From a checkpoint of a small transformer trained on Wikipedia.
Size: 14 layers, width 128, 4 heads of 32 (1 for keys and values), MLP 320 SwiGLU, vocabulary 947, 2.56M parameters.
Training: 100M tokens, 6128 steps.
Each number is 128 + 24 x the weight over its row's rms, rounded and kept within 0 to 255. Layers, rows and columns count from 0. Numbers have three digits each. The size before them is the row's rms in percent of the matrix's.

# q: layer 8 attention query, 128x128, rms 0.157, rows 31,63,95,127, columns 0-127
# k: layer 8 attention key, 32x128, rms 0.153, rows 31, columns 0-127
# v: layer 8 attention value, 32x128, rms 0.164, rows 0-19, columns 0-127
# o: layer 8 attention output (transposed), 128x128, rms 0.934, rows 0-19,32-51,64-83,96-115, columns 0-127
q31 111:103116139096160133153118107114123160145133126146117135100159113080166147113156123090124097123096107125160129086103152149123150117147112107124131162164152133122129094092127098130126094146119127138152115132132139139127108135168106080139142120119153104111156142178160162118146145123121087061093175158123133143096129133157088126112131108123144180130150113139132170161104116109199115126108
q63 091:087142156145116153112077139112118075144119144160102126112172079158147128131182174110154114135154173116186128147150129103111116129116122141145141108140132079089166138097120142120121139158131103171094170142144144075083109121137131131141097131104114109109115135164112153142108129130152160141146136135141153112092143155121121145083113123128112140130160137139100122145080135159134105123114
q95 084:123088147130097153110097124124153141126104135128119120153161128094119103194137161165093107124155113153135188111153109150103110150116168117135068143116109141136159095126165128137151162094108111096117186114144152057105147097153134090114117121143139120159152131106098133141128125120145107132098155145118137118099129115142123137145144115139082127113102148066103134130124135118135090123139
q127 110:090098129155127138137090099150156143102115117116078134124109133181127128141148161149119069086139111167117120119099190121109160136138143163146111131125097111109151089113087100132103078163126136088097130167103093137117097083142140146135112163121119114154132143135129109121135184160125107148134146167159174143116129125132119127117119114128118176112133141111130137144141137092171128136116
k31 092:081119170151106113156118151177127104124124143142133100113108145074118112074146138152110105111122131123115176167109152101128122151140117138113147124121179158142141140170121110155125101146101118095078145136118082120151108096105097107074114119112107124089148133131139161128138107141146132125152104136093153144126157142106146124143105092167116110156136083085155119116124089122131091114098
v0 100:137130139104088121168145119132092141111159094143143119145119120122171102182137175155146121153107102138161118135144134149105210105086145096150132139129109137130129140139098166124147154099130119095138185120152133145123108146086095113111125112127092142127086114124134128116169124133088131132100213120132141110134159138124157112161163119131125137099110137142147111111106118134104145158152
o0 092:155109133156092132108103122118133156079117093154163148165145102115068148079177136088095102098156102120171160101092080125108104124084129115150110092087134140112134104145114117098148134106119146160140127129148111099098084134126138154158118113117130140133094098142112170144113128148125123128111117113111088130130105146144154112083110142161121126141167137121154101126138148112132133174122
o32 112:100098147096177108110114160144155146161149165098098114112138170164155151091131121095155164164138147109134160112127120151157136100121133128132125095116112130175184165134166156140121155144115191183126125146099115121131097102109109090109100160117154141112133120117106113113093113113160126123146116154129148110118132136122095166118128122142117122130152149133167085159132113139093093133151
o64 100:095148138118112175121157113107133080135134132110143124126070119116108135132154104101162132122133131148130109149118160149128097160120087127135145198103122135122103156120117115135165130180133045140117077115125140147104153149131107140143153121139138127134129131134091109118143142090111142138131113122148106115146131107138151173130079119094134170163112153121062174120143134149162124112141
o96 098:135108063175137113121124094143129101093122114146129136119134106131145101156078125157115113124093139110070082109138156096165145126178120160120144170179167134119116120114133133162111112124142111091130118103122129124144133145138156139094135137140108117127158168076176153161138132103150145110135150132133163095123139125144122130105162157118139108087130099165111115134124111116118149076088
v1 088:138122085071157157128130139110113152122144144113103127110119151150126105092116062111118166144099122078126144140135088140127121118135163118101131110076116114142145133142154145117143129148127146114122121124128125093137099122082124129102136112113115135069157162120122136114139135129082081120118125122123059117119196145178122121100108116135166163127131057105122156141122130130104117121119
o1 099:128158149149150098140117129072102132142162140138104147113122157084107132134163158111115120098123133173126114164118091147113151093126144110135160132145155159115138131157124146145106125129134094137110137192126109155194155101134148135130175126131117117151095120116116102108116144170099133166149162135105156146154146171077127140130158143102127090105107127138086106094156110090120152102125
o33 103:197186143163097168113109117119117132151153084113144098144125136132132162106101090103096107125126112141095108150127102124122125102137105125146098172165096081112101142156115128131134110158123159114155146145111083144126133126160162136126165144140109140126139108149139124124113154190103138100097131085149153115107117065115124139114099130146095152145147125098134122132175138120115100115131
o65 085:090062111130112110088147102140105095132107093142132140125135111120164117146110162127160121068153140155179128107134155153143089142109107120150102129148110113126142148087099140152097133135104140130075122098130150129103137154156135134124101119116137103117168133183092122131129136062131155139118099176110138126143130162157159115160117115111133090176152145125118120124106097158132137142141
o97 098:099141120083148141114137125144137148119160175138152145136147123140127083143094125135131124127104121124120088135119171127134151186150107164107134095128129132151106119097129075112154193117141107122150142089147125128115140132109057081159098124142172108113118106115139186116129104092176148148117124123096133143140098097131152118092107107118155124122122152152143139132074145135128119140163
v2 109:132154106127126138155145120138089139217109107092125165118108132114155116133109094155133156126139123181085135157099147125111126131138136111168134125097117117180115153129166107136160114127088116121132154113155152168120151138090098191151119173118131127117127117121127140122148112118103117126121181099108102101195105149140128117171134128137102123131117156103142129163156153103125121118134
o2 097:169090151078093144149151109107128159115147124143106171172131139148141056161118132130126110110124103133143106128124168110130140145125106107109111129104077117129108159156129098089154152115123147164132131139145152146085120111148104135151099117163154152131095099158124144122121164103112111136107078085136132109112160107157102148108094138133133148125115104147162152146082116159146166116101
o34 116:129138147067186130146156117102146119100119126139128111138132178127144175123106083079084100146129118113151158106150103137116086137152108107107090099156109154110127116116135137109093103102131113097120113130118144139138137066115100135139179131141147098110100091140130112129125110149166136124116087135107128100095113097109114100127169103130145083093126142136156091109104124135136103154101
o66 098:108105110175103096101117135144133123101128164125152095078097096138128150148135187110145127131112081124122072107115125139159133117155147139136111145117129134129112148152131128208094112165148124161108158142104133125130090178132147091128108112112113128126141158090092099117159119093104163133145122116132112167174132158125149143113108130167125139117133157099104119124161153100105121137160
o98 105:145166115163110119124096157099096125142123113132125059136138107130102128146130125153126152120131131120123142151135167116081156151103146170130160144141142084089148079108074127132166131149113163097140102078144096109167133173151148139140149140107106101144134121119122117138124149113111123114116161162119137131113127120135181106110145147117137138180173074143101152109142128131093136100154
v3 094:152156119158155157096149128102145113073132105107127108130183124089102130128123129131094139105160128183110162143140150113160130118131108157105104110134105096139128124121111106128078152109145122033164143145136174124140152103154142141121117099119105119183114141110154140150106148137107129161127131135117193096094140117149155130108130114134112114128157093158127155136147131132122115116105
o3 095:103135167120099093124125114089138093125129153137162130138153146142130111134137153128116109125112125107170117121107137114111128159115162162126123175132135160100148135095202078200146117147103110149142148146116130111109115124113126112180114101112152122130079128175113132105137125056141144122178122101119081152122119115159132131090137139129123113102140119105117108185108117135114142121117
o35 108:123119123160123149132113142137136153140140117146096145116127111153130167088055122146122087096133157122133112134110104094081132133082152106162151091134110155114112128131101122094102107153150072113086137131107108179139172123140111114125101127106100098129151107103156130089120098158141148138088160114151155154146139157105145135148092103088107145147128151100120174126106088115125146123142
o67 098:116167129096128129137160167156129145096113127135123126139137108120161121143161167127159174131139161138122139148121153161166096107099075137142116099093123137150148119071122130111114142167121156126124082104138075102123144136101125155083146169152131161101129118117115136126148131151107097102148114156146117044141105169107131121137126152125132137127069157149133109098118136149099129109136
o99 097:188099103101154103111134114160101136167103131150115140131113144094088131149131067130120139166111077137120142116150143136149168097179112100105134128139146105138089138189102160106151129060135111115167139143110120135129115118153138128134120119137107126151116145143120107153093158147114100133123134123107152168103162099144111108163154116150124113115157103163115138127149147112175094143129
v4 092:136127108126097141087086116125140062091119110160115134130145115123077110089094097138142182159099141150122187168091136134138170107101166160101131110107140129100135124151126107112146146102184138097144094098138120152127176119096113152120160084148088109178113153150120112124128119112136127123098133145125126127138128124112138129094156148128141106130131124114141112141113091103135136105164
o4 096:146149149108131118135140093120105151152119125157106098115138110168120156197131099149087082129130114117136127106139116132104125141124105100097139068144153097162161090121124121099152147120153147108073142144143117127115123110095150132120123141165143113120125143142159079142118160183163074113109152098128154146149140122162149109113131127117130079161142106123133125095185121133140162144144
o36 102:096155105140110114106122149091154140129130145090134132149153122141124124111167139069128159143156118136069114142131101147114146095196126129119140123161119178121119182175115106099145154180133113154143114144143118130117104128135119142159135157127148132112165141081139129128122148192138153093166126132083122121134140115139154169112094124129170149087145138123124103115109161120146111119150
o68 091:154072167141158134146167127117150072125168147100156113119121112099134099094080129141144132106114161107105126090109127100145100159101121102122123140073097072091110138112096134131122118121106149154154109108114111132140143150069095125115146094114129155090134087120145087131161102134126121125106112145125101117068111116107111116129106126134143121138124164124123126105140120083162150128111
o100 103:127091132111123142153112146157085154157130108140120132148129175119142154167131122141125100094117122171160104125141135124156125156111146110167135183149140146154125090046172174102074092119118107104127146130132150090110107123178150125103105130109109084150108118154094153125148131109109152145137110125142169134149114134130103101130155126137089134112133078140116137137112103140110123109149
v5 101:129100102122156131076147122114136114145110099149116123121142116172124146087154139128091110159133094070068149146110151133136143104121118161157124110109152120153114148136107143126079104110074084149141091114170116101154142157105146136120158070110137144128147122144106113133122077141155158141117126126136116115151164087159161124165194117138103120121124135161130132111143141137104132133117
o5 077:145095125131136112154129150138160159152117150168133171113143131175140137156181142133140145121144114139108130137100101099107109105132110121111123181186125104097162143103133123164179106130172152092112118156122116129169126095137131111136130136124110093143093131141158088136138169062107114092128149124127183130101144164131085090143124099132151112098107122156140115148131115125127124159115
o37 130:098158131125156096115129101109092115123136137114111115147126170138135120122076168142180123083135156098145134105168104130112072108168131168082139149158132101085157140138146120097144133170134145164084134136136108104112150119128152117119160115117106154137137144120111102165105125084145130149105166104124099128155135123151189139101124174132132094136112116138151128087094136121131112104115
o69 091:133154139100113131141106138127135113106106134127145180151081099079148140143133104125126148149116118133155105111143127140185092111163140095176147131121187155156095104149121120107165137105139113113127099131074146155088142129141117138096113155143145141153103125114139128083165172092159119128161084154133124146132114084123104152108143142159122131141118095116081126163159135162139146140134
o101 099:132127111125132158124164116138150152158126116111137063127108115144136119137126090130106128124120112117105125135094134168124184169106114125121120101106058138134100154133109145161052090140089137103176155099129172141128081122119109156147111139108139116063140116145126178119129111146094130130118126149157143098123095145118107136160103124116137153153169147131113135126133150128175133120123
v6 099:131162087119099109170165107150097140119170130146105114151095157186105167127121133123142105114116136136130071125144080108123107133140157185160144107132162111093152136112130120140150148118143151120124140141079167171147138112136154104102122127124144108145098157099152123159144091117102121144164086086148150143148111113130110132167116134126136122150091144092105116145123083125132129156093
o6 100:130116134115097155126132121134140122113154143172126087123101122141146141097147160093155119162142137121190138122161175151128124160132137098171112131129141122097092142118122123155136133146116139146110086121153086127164149097116132144131145163099107074106108156161105131123115133052127129166115145116128112094099140139078132104119122156115135152157153127178150121113180121123144104083154
o38 107:112134132134139136121151127128165133153116082106121099160142139095105107142110087127096107130181088119143111155112155115156131095096055090089111136105123122107130109134105160182097122106130135105145162108119156129093129114129088134115129129173151084137133129145109093079135130069159119120113123128144151156123107132153083112096148143098138106113130162129114108149147104155102112110107
o70 083:143180139135179106115122120130132143117119136142124152139105103161148130114133114148125139102121102131116130150155107161089159145138104125131154115136125151170167111147108105098100151114099138167149125140099102143139106167118119077127162135089093176113144108161138210135126131128110132132167125150124092104145141132145131145137139114130092117117099082093127146121085152138171160183096
o102 080:130113124141122145097119139118113106133143154104120144109129119121117115129129109137098150135055101095093134123130094120139129142106148123106105135171152115149088134146173175236171107142132131106131111108139143112117123152124136109159084077139133133162110126096153108132113135174144151126137141113130083166139112154148136179159103134148126115133129165109153119106089122116138129152144
v7 096:124122167134162094188158105147163167084130147110124110116130137149186090086146166120087115114144183112117136109133153161134157084097126133103087117099165128134134152114144127120111119119171146126150124131145121141130144128127115104144152123130094117091136131120122159122127122118164124171152116187142202144102102125120111133126144103129088138139092118118134128100136094106132153125144
o7 094:137138141125153121124129126123117132169164094138106143138153111087140117103109114152135097112138127130141151173088118115125117123120136123162120171112132095123143157159148092165161099114125130102194140105092113151096145123115093166107186116124167144193137043176128125095136108124096150143123108121148124144147121138125126143116152126133163123101145116147141116161167107112128138141103
o39 119:111068086121078093102113143108113125156154121120148142098116119145114136166122201097130092141125141132180131127088135140107172131114145106134134149129135125103127128134153166108115171092100170119140143093123134119147136110164134142094112121100116116107118184126147147132132104153139113122138165109119067116056148148139126119151146145179107127102157132142105133135132135112149132121132
o71 100:170163158138137175126097132144128131107125136120131129148142169095133157133122087128099146129098133115069111098170090127143105147113104154118125097123120134114160108145092135058132120150158146135067147129118164166123140148112119123133104141121129123079143116125121078118119137188114107125110122107123152096142124112138139126150088109118134061095114110141118131086125155092108136094124
o103 097:117154108146146129137128131078144104131076133112122091118105113152120088130125118195143150109153130130118113082151118105151104148153123137114128106111114166146135103117125161150091112122123092133114119170144117070167079087121122085140113112159134137145143134123139139168112146117148157122134132171110162134138119145099113117137123122115130186192128166101130131152127063148140129124153
v8 106:131183133130137100207148150141120120108129109116117103132163129152086139091103131125125135098111127130092153084121096141126151127081157184092140117129186137153114086120124135114103134133135132097117104131113128060143113086096124138193112110125114151164117116116127119164129153120117167127145124114128172119079091150121114155150130131111110142125131095118120142103115137113147136115111
o8 111:104146107136175122077125125148100088146108141101139119159120140134134111136121194128134100173148082119143124142113144120156095111132114135100169163112156131156094081121149098146160147157159124096151118115115050157097129141120120127135127107130122098114100117150121118127112153068136136169161157155106119155132148130121139128117165172113135144122156138122116097151102109137140096100107
o40 111:127102157156123147124171111098186156127164103117143147101079120135121131127133094117142095152160144121102132118122130129148143153148135153124075128149068150151127183152147137143109110093106130112145155145134165117154158141099143144141138119127134146111140109129140093125097077121117119145133065124146120047104143125137142088114106115185086136110107125136142132131140161143139129113138
o72 105:161119161096155117136145133082147139147158111130128184098149125120088118113111092127097184113099189116139146143158098107119135154132101084136096128129106101130127152150114131113107140114115180138102120131147146142153124149124109111124155145152162161129164164094157164126128099155120108120105105135124142106144148105108102116143077111143128093118085153104102169084145119137128160101142
o104 090:132129124137084110132120121188101129124122158146097098126153142136125147124147121108148126091124128111177141109128165165105122092132128141132151142112130147079138168085089141193162144121134080141100089128101129108117145116173143122109111139135096105156129137128120140136142136130155139095099168128109126148076119131114143163126134145071144148160158087129160124143150159115095116181127
v9 100:120131089140134142091143120114099090143076155128082105179153130136101170076099105133122136117116130088148137157099145136118151131141118116117160102125140101122139099097115096132073120157144106105145099154157124161137140122145096094138143121159109138114153183136137097077141124123071165109156144142150114134112154138107095110145123141138153137096097151119152126074131145135160130141116
o9 097:154110132123116143116143107142137093153155143155133135084120102177113103168114130133108098125099126143134160133141119147120142138107126149159156135116117164104097188151121164176097124143154092154138114138105136135148125143120087147128130120101089116102132082159098185112095137099100132178084156122112118133152147136134121115104111159134165114160184131165144175143103133095117144124123
o41 118:103151146176136127130102154118131145140140114108171119143101116134129153166154115140137169119134164136102109123155159085092086171141164152138084103160186123149147108153098119128162123143117189148128137128144121099117173138179136128142160140100133103142086096118118108116128129173127141136137116132124101109150117140158128102137147105123108142155075090079114118099153143146102136117131
o73 096:168106168101094114156128162092149113086109100146122163138104116111159141076102128097113131108130110155145106135125089127173155113103100116102125129087105128093114138129155105110115147089104115119165084126068096165108102091113124135141086110130140154093116085092138111155128146166151127093126090120079118126133118111134135153131107124153126133093117154133092132132140113116154153130130
o105 099:124125088157165151123191102091116123103131122124129096123166143103120099095144092133153101151113119119123133133111086126105108102129128110116094145104124094181138050129124143123119105092100107137119139104124121124146140157108172141116125158155159133163136177123121134129143110041106141126141121111158113110110136081116151157137096107125108145102091144114107121137099130145115115117105
v10 109:130107125142129137065124097151082143137113104143126129111164140151157123150124122124128137106108080143165158134105147121158184107189101096096120128128136115165126177132105155131133144094128110183116138138071128133133146173129108158138112121085097087112133122145116119094150122129138165123139080140112120121123096124167107118100130127140141119131177118126114141111118189121162101133129
o10 101:118117149139145142137097100084108135124156135164127162154118120137142144079155143126130129146122152162113107140195132124149092164131140150123184148148139104124099113140173101148137132136149100130127131151158110166144123129151099137143131139160112135124058106109129142147128199073134136117150137078137124142140144134166137107126113137080137108121069123083101158133129100140132144127148
o42 118:144109089089134127170143174144130130086081106121093174160148146145115096127149151144114110084094100096137107141116134125107141113143146168083132110100188120128152099116136111107145185135152064089096125134153108097134111138124159136116117143132162171130146122102116161120147123150161124114172147095094129123140135142151121158154146118098132142133102106127121136129138161112110121111103
o74 097:115125126182108147097135109129146076135120134094147100115120121135079130190124121102176112146160129114117197084160138093108124131109150135193131153141111144137111120084123136071116146114108118143129134129158147106089137119147152090144123140133158097151159143105138139174145132151123111146102131174130096114109139153099154112120116146128112122118158161133155140107136086142114147146148
o106 092:128131156167123107130161110123151145161203112077140097100128133095133133117126125150114146169174126130109101167123110125113146137124054087117134102112080133147161147161111132152124106111124179136141116122107129142139140105111120144103142090131113086113103121189105102095080099120115108123097131129116175119116125113103100110107147116187113131124140130139146111127121130099122115129141
v11 100:120128074162155115093141155128149099122162185136146119146139129108109146131100123118176121073142180082140142115132145111072110127090152190119106120130146148127126140141078155125115135123145142167100147119139139158099115138141148124145107078169105150126129115125133128109136137125160117165141136080119123157089135116149116129137128135118117102082135159110138090071141092128121135121130
o11 094:092139122111128143084125135174111159114126137087111106115152117135100116125091092111149119087130104146113135130123116132111170141149129109083122148161129162104118122117162128072106158164115130107147136132108152128139117131119146070125127182163121092123151157099121144172201094150136135127127137152160155096123147143119114175160117142150099142156117130128119107109114166139182151111120
o43 110:127157144109147099115137123095126113092119091133164183106126132142134104125088157178115136134102125105099115086135068130152116148138118159116163146083158108081133145145124095156141131144131115164125085083119133141119133131169086123109154114140126149120136095141149117117132134102123136148099144158087130118166115089127141098113121136170131141142141138104176125095135097132095135184165
o75 091:122112155101118123164089131128141147151101115137115169164096127113131101092180081141113154133149166160132137115126146119148092110080138140129116093111085117131127132146134115066130121147146126082171119128148124126124147132135119134119178130089115188117123126164102195100118129173102089096129105163139148152128129128103105119170128110117147122133098120166103156126114124133148108123113
o107 100:156105118142130117163132120104138110133149148125124088080122101125177150137144192143160126159128113141141097101151147115134131123125105113170139148163096129155164125108138153189111099114105142156096130144102136117110127125094160129116114096089126138140087142094136118122067159063126143131130126087136112093162107154146130132071149130112143124127114093107113129149101132108102121113091
v12 093:152069153104120122143162140129150121096198159117136101133127108115115136099097147124112126161061112164119150127106093100144083146174123131083154134142162107135141146121113104136105092143119127121158149130120169131095105136137161166114133122126084120129164137144141142100173069109131114147178157110113140117134134116114090130123107116133144130143091138125147105159103086117136126140118
o12 095:088165100147155120113115104139130142129118124177121132128154132114118149120105102135147105094157124149111119121114135142082122104116146095127134122158143160123148100117127154113130122113152120100115111134147096120115132114156116145141121146121111115098126116147103188163190114134120130128145121234101160121098164115082143095129128171126136170154111092121113114102118121175141101132079
o44 106:146094169146134117137136143128090123120130075101128076186089112102143126096149113108101129117093113109135110146148161134148103120134139102149084103163145121134111065143150116119117156127113156146143171111094128150109126102112110134130103108137171114132141142096142120093076168135132081137111096118116113142091100112179142127138116116107166145101136104109130101144175127116157126113154
o76 092:125150119121119097165149134144150134114090121104098163136131099157133139104129155120105135113139103094145126128086129128141165120147136131102147077063091132109126143114113102127150074116125134146175112125130094142107111109120088117107130125146118139150132121132131038142090124113122157086141082105152105098150126174126114095124175120156151108114143162103110111140124120094117169121111
o108 092:137125139105111184097097131098142145162117152138139098098159117122131110158065113162119124145175102109124155117123120126159125177122065172147109159125129098130146181155119147121114163128110161174141120121136145116165124148109131110130137109129133132122084141112103174115148131118151127154102163110122080131123120118154127142115127133120054134152142143150118163123100146118111091152149
v13 099:137139116109101148143132161117108157125106107125112157105086120179103126131091126078123074157093171147136131139127162170093113112165124156122143110118130133118115099095095151127087155140140118141133147127152104056108193105142115127107119134147114110163122133114126124163145137125105160166176145149121113098105121114140132130201111130118125127144112144101125128115175121125162124115131
o13 095:150107129154087143136148136144126046119131132124127134145135157138124099129185137135105113098160137126143134121098145126162141159094131104137144132140084136137127141144150114165145111128133110118177076159124126126143125178080129149161108135128110139081157096120074099119097147095130148091121115117167142146129153109156106091099147120131128164141124090153176137134124107108101084123135
o45 119:116189107141142115127097153193155123113112154156121116127153143100152117147137145134174134138146121154137114098119162124105112129111114126163101155103095124145179127141113147099140126130125134100097153137114178126139120135165115124099113124151152143151137167147148101143151149104111164111145112107067139121151127153101118143138110129137123114134116140112097129103109177129218181150145
o77 084:141111137099173091129147144088089146187166140099116137110148100168102141134140146163122120113134146136073134157130075127134106149118138116098133119125118128107168109106150077156129122146110140176097151138111134140161147107128128126161163101126128143137119109124156173129143121147105115126096176078131122093182131125115147153127115132148136119098088164135129091106095111150092129142113
o109 095:098128135115106142142149093110150173102139095139126089094137115128103119111109114134173168131097097125126139133151152134142158127112137144143117161144117092143113125131109157168106141113175142138108104078148146181118125118145161111121127121120151121133105103106122125094152081108121113160103101204129106109107109121125126110073107117069132145131143113114155146134167111116061117102130
v14 095:118087135090152139162108139147124130162129112148166117154098117088159133119093187095143131138126075125105147121135120107114131112074073107135101129124118147117134145156111158159185133153119135089083143141119121156115097149148103141131123119137129154099149101110140125123105142125169176149152170118118138104123087133097153094196099116123150137152129126138091113142130153123117109143112
o14 080:098117117159144131134123137120109131078144143054151142158118131129110113096143147152138136171159156135175117130090160161117117134142135163132126114102131146129115086105147126143151121104157121132134125162138069113119132122127135116139132159064143147112150139126138131143145083113121164137165157122128093156068134108152113102116157117120182139116164093129152079124141137157132106077133
o46 104:170118132096129099134152132139104167117102144121126149155146154125131158144099125131105091125095125108117110127133141082147116158095129116138114135095102148130128126091154144149089185109096155141120117139097145133140110114154118111120097068154126133135176157166137127126108128059101098115101108151135121132089104170075132127174134144157124104104137163142147143126126079119096159152137
o78 088:117123103161127112115156129119128140128115158160152106104093131123133112169127117075119100078114150158133123120120142108099153121135152054138151117130159116125086167153133109132128150101110092103144154100133136140096163114128142109155109165107153116176136137096103093110180134115103165160079094141117095106135159101136121142122141126154096163142152125094145155115162101118153122101146
o110 093:156168152158148137111148125150147139123116091107137114106155111133154129103147119143126123142156152131157131097174102163158119113136107148147152096136151108151130103144119115136076126100150125136129121062128092111129129141115127174097155114133121148103101103120116174142117143141159101104161088108159149130154150107163147113107112128138088136153084128111079153103081187102135141129083
v15 099:121111114137124143143132114124064148156161152159091117128175140131119143090110112129150175125097137117161130108200113096144121105115120160117124127165143103147124107101091158122101151121137124086148088115178116149127062145159142101154118131136103149151135156120136147127101141110162131144094151155118096109131115149172118140139093123121137123145197133103122093131127140102114121144147
o15 096:110182148146125110108087098128150094119107095115117164155111181116138131106117136121130115109132116158153121112154118101152111132130104096125125168130132170137106113155109170117140126135163147106131131150151116125116130111129140078168136144145122117067121162158137143134114140174129157140117181142084144134140090112120134113093159157128120115135131133139111067159170139075121069114135
o47 098:136141096112143116125184135098052153146131105116165124129144119121108153131157143136136105070147155140133130132107108102102115136130151152154126134114131134135165107126160130096079145150131112116156148137116119124082148126121143167173141166143152134122165080083165166142136104095146152105075117102127139109103137154152132160164109096169087128094100129141132141108128124130097118130148
o79 101:127096167142117133141116146107175150140130141093123103105112133104107125168112120137157142178138185171088133114087147122122133145102135115140133116092104112131158128118082104166137106135128153143110126124094117170106140133133114122081107113127120126163118093129122085106136090161063086123157084126153117139124141158103102100151127107151161133092110149153104167118124120103135177122125
o111 090:116153097123118133133094131125155083079134118146123159121113074118164103132143133149092131148138095109156136140080136177079141081102123130123113101127155130119142123121148090138178144113127119154110138124114143111158149139136108126118138094124147110136088087149115116144170192114153122137129126119150129117130115061124147144115129145104163124143115082140105135134103113190129147157083
v16 098:118166151135123158164133113099133166131137113090131094092104126119097142163172133114139182130102139108132090126167112123147103139116108117146130157120152131120128136055123095147127169162114107091143137086130144155126114096128090140135129153120128168100129152126126142099101078128166125078158133109159099141140121123086081115089129114141140146127115086136111135095144097133159122098135
o16 102:121131166177112132141127113099146125128124143165121126138115090097121099114147114153130100109135097162132121139110121077080128102152128117108127112154099137111075160158121156151125124074105095104086121110159137139118159153083116123130129144124122157140131161167152093146100128131132091136141135180138145138109145132075129153116114097101172151156140134169120091128114101077154163117113
o48 110:181169091126107168127117147137149151166162085113129100160144144088148127117108098122124167138142148144166117143101144151126089138118140170143108178160086140142143143157149165095115088101157131146186091146095165139109108102121179125140104118128143121104129073115108153095157100090147145135099131130139134142113142129153109135121133108104130131137154119132152126155134129133122117149092
o80 098:133083108120137127115108145167132115110120129126099162122156154146156156110155168128155086154130125099060133138115136158173171114168125121111159072115160169151133130119145126112133135143170127127145147130129101116101110153118138131135124133114111149121106136067145126118146169112080146136129143118107130077155112148116158108130201148158095117105130170127140116141148159127124145164132
o112 100:087135179114155100130153107126105116120148165127128140117132117165100161124099140127120110126141153123112134127152079147158115154116146108129116142107152114122136094111096076093173143155112128140068131136108125114177166166144121163123169128115138129139145165121172144157136121181144113135142113100128102127112127083131152119163084162135128113116098114079102169102117124121119095094152
v17 117:158085112110129121124098085130157155107144114127103153128087139101141082153136139145129154144119074106114085134120100166100144113137113083135105094102121134140119108098095203136207149130155117140119122115110142137128115193176123115107174162127151130102146129142124117088151135131132111165085150128116119106175128120138155129140172133134132148126129110114126138115131126128147133131123
o17 081:125146114159100092164149138117131096150126142133137152124122118145101135110115175112093128100146136145130096167125136136090124110174095130111093102102088115113133134142111121104125108070117138132111062113121155143103142123134150164141138165117094106131142067155127155182111145072134153131102104149149150154113123163071098080126149155130151109140100110126133141125122140116138149126094
o49 104:178165125133125125147142159093182140138133099093147062133157097142144110108111129111115104097123140126136117109134087136177116123133144156122140112168136098117162169180121160156114133166133123134195133165131171115152098109118104103137142131110135122103108159099159120123111141190124151120132144117107152096136124117165124149122108108116123105114172155120115115126144121135171150120158
o81 109:073072092140111159121090108129096127155147126176159096105081091086119138140100118115172104131131126171115145136109135113107120136094137142142121141130161106131093114126131102111096147120103092145094161127140132104094129115116163165110106121115131074162119103138100062121168141104119132113109135151152083185120136143137138136152113116121105152134156114135113156145139140140112121145143
o113 106:123120136105140127076134149164110156136118123161100166144136194126130104137149148178144155130115165095143153096142107143145135112106139099137161172082114162148134125099137129150109106156113180116113120102127091129131120113088088090092127101102113174131142186113126127085115088127121097126129125113113121117148130151101132167125129146113125130108116170129162097150093094121112121125153
v18 107:143135096179114127161132128139120105164078171109077114092124121144104084120181124131153151139131097112068114112158130143093084137140112071158170139122156112133153170140097122142135129154158144137140165136082132136108099144132122108127162136119101134099108118142134111106084106134125140102134072126120130129086132122107140133132132138142149149125097154167127111151121179127151118131114
o18 099:118125093114181135129159180133124108141091118136115087056105130118129121133102149153148093113116143150152103136103111126139152135108092088153127130143139116093128142124070140149110085151105159120138122109137170157124184139127113109125145150117103158103086104174159096146135124132132122130097158137160127130167115141109125141142122100087145144139137107155137159093148091105140166094131
o50 107:156135115064126159161139109085131131095157144135132148153132114130186140126134134135127130119130156147137108134101181085112138105154140170106114139097149130127114100095130145137108118122119111114121089099111128099059160121135102159119109119150152147129166121071116155109121131099105085137092091149135160132145091085124155129122127143085111182159129121131113136133121105142095149098142
o82 100:107135160124086140105122100126148129151118125109135132156142152113110189165120114079115140134118108130141134140138151145141095144133170115103121109152102135134100141102161114088112161092100112125104140153175107138155083100115155131171090150162167077133165171118087118145133149164168142123125133129130132123136142125104169112086145147168118102128134158129126090116177123143154106137155
o114 092:109130117163126110073100136133136120122112125146153141126113088104131128129123105133115113091135155135122148103130093126131128157121090139146169127122127162185184141132150157113162149144147095110107110128108124104175124117130135113091113091127138113157136108168122106115130125151110151121141138134098116107116123130162086164185133081158136084100100100104119116149109200109079093152129
v19 095:131070131144160120111101135106130127123177149130128098118110140140141117171140141112155124147148137097096143135107158114146170092119101128112157147158050086122141102133113110125175126102165145176140116143108114122137101123103088082135126157139108150111099135115100143146156075136149131121115153136142104115144156111131131105141154112138070174113104169102120143141156151156122104140124
o19 108:137152148157125099117055129112120103128157085153124128092180105075147140084149138100113136111128151153129115152113119137106132148100123126159123129164127151162100106117138142094113133098157152092124170132076128134135159127118115118126123104147127120174100122124191081124119119184148122119137118155078145155138128125130112088126131105115135078118157126135129129156122107110168151146112
o51 101:132121093134109095149098162120170133131131139124128107087141093146085169092112147136194137161147166118113136090151124106133120135131157087123096122077145100139113122151139102085133099137130144150147114099089083138119152158126121167129116103133107152119124133095115168126147157099129139151172115156096122132164084115146155157072123142131119107115098126103125094150125142164120143131123
o83 091:102142116126092163107152086147116102098086155165107124132063130130139128142151120084132107130119077124158120142145100175127091110126128118151146121142174140131160131148144098124134148152091055126090114126143152130131122124111128148156140170089146141147150130149108179118112139119122137129187112088153126148117156114146132086140143119113126125136170112098137131100091175129143118117127
o115 098:133147141085143146152186088111102138114094096083128156175117152144175118150097124186100132141105089148086150106104142125133130108147129143113110129128114129098161123095114181137122114139126126122145108147174143113112130110169152099120114157112143126089160111159136125130148119123097131138083138129154104116123139137105119188161115165122132174127108125121095146130164107127090098145124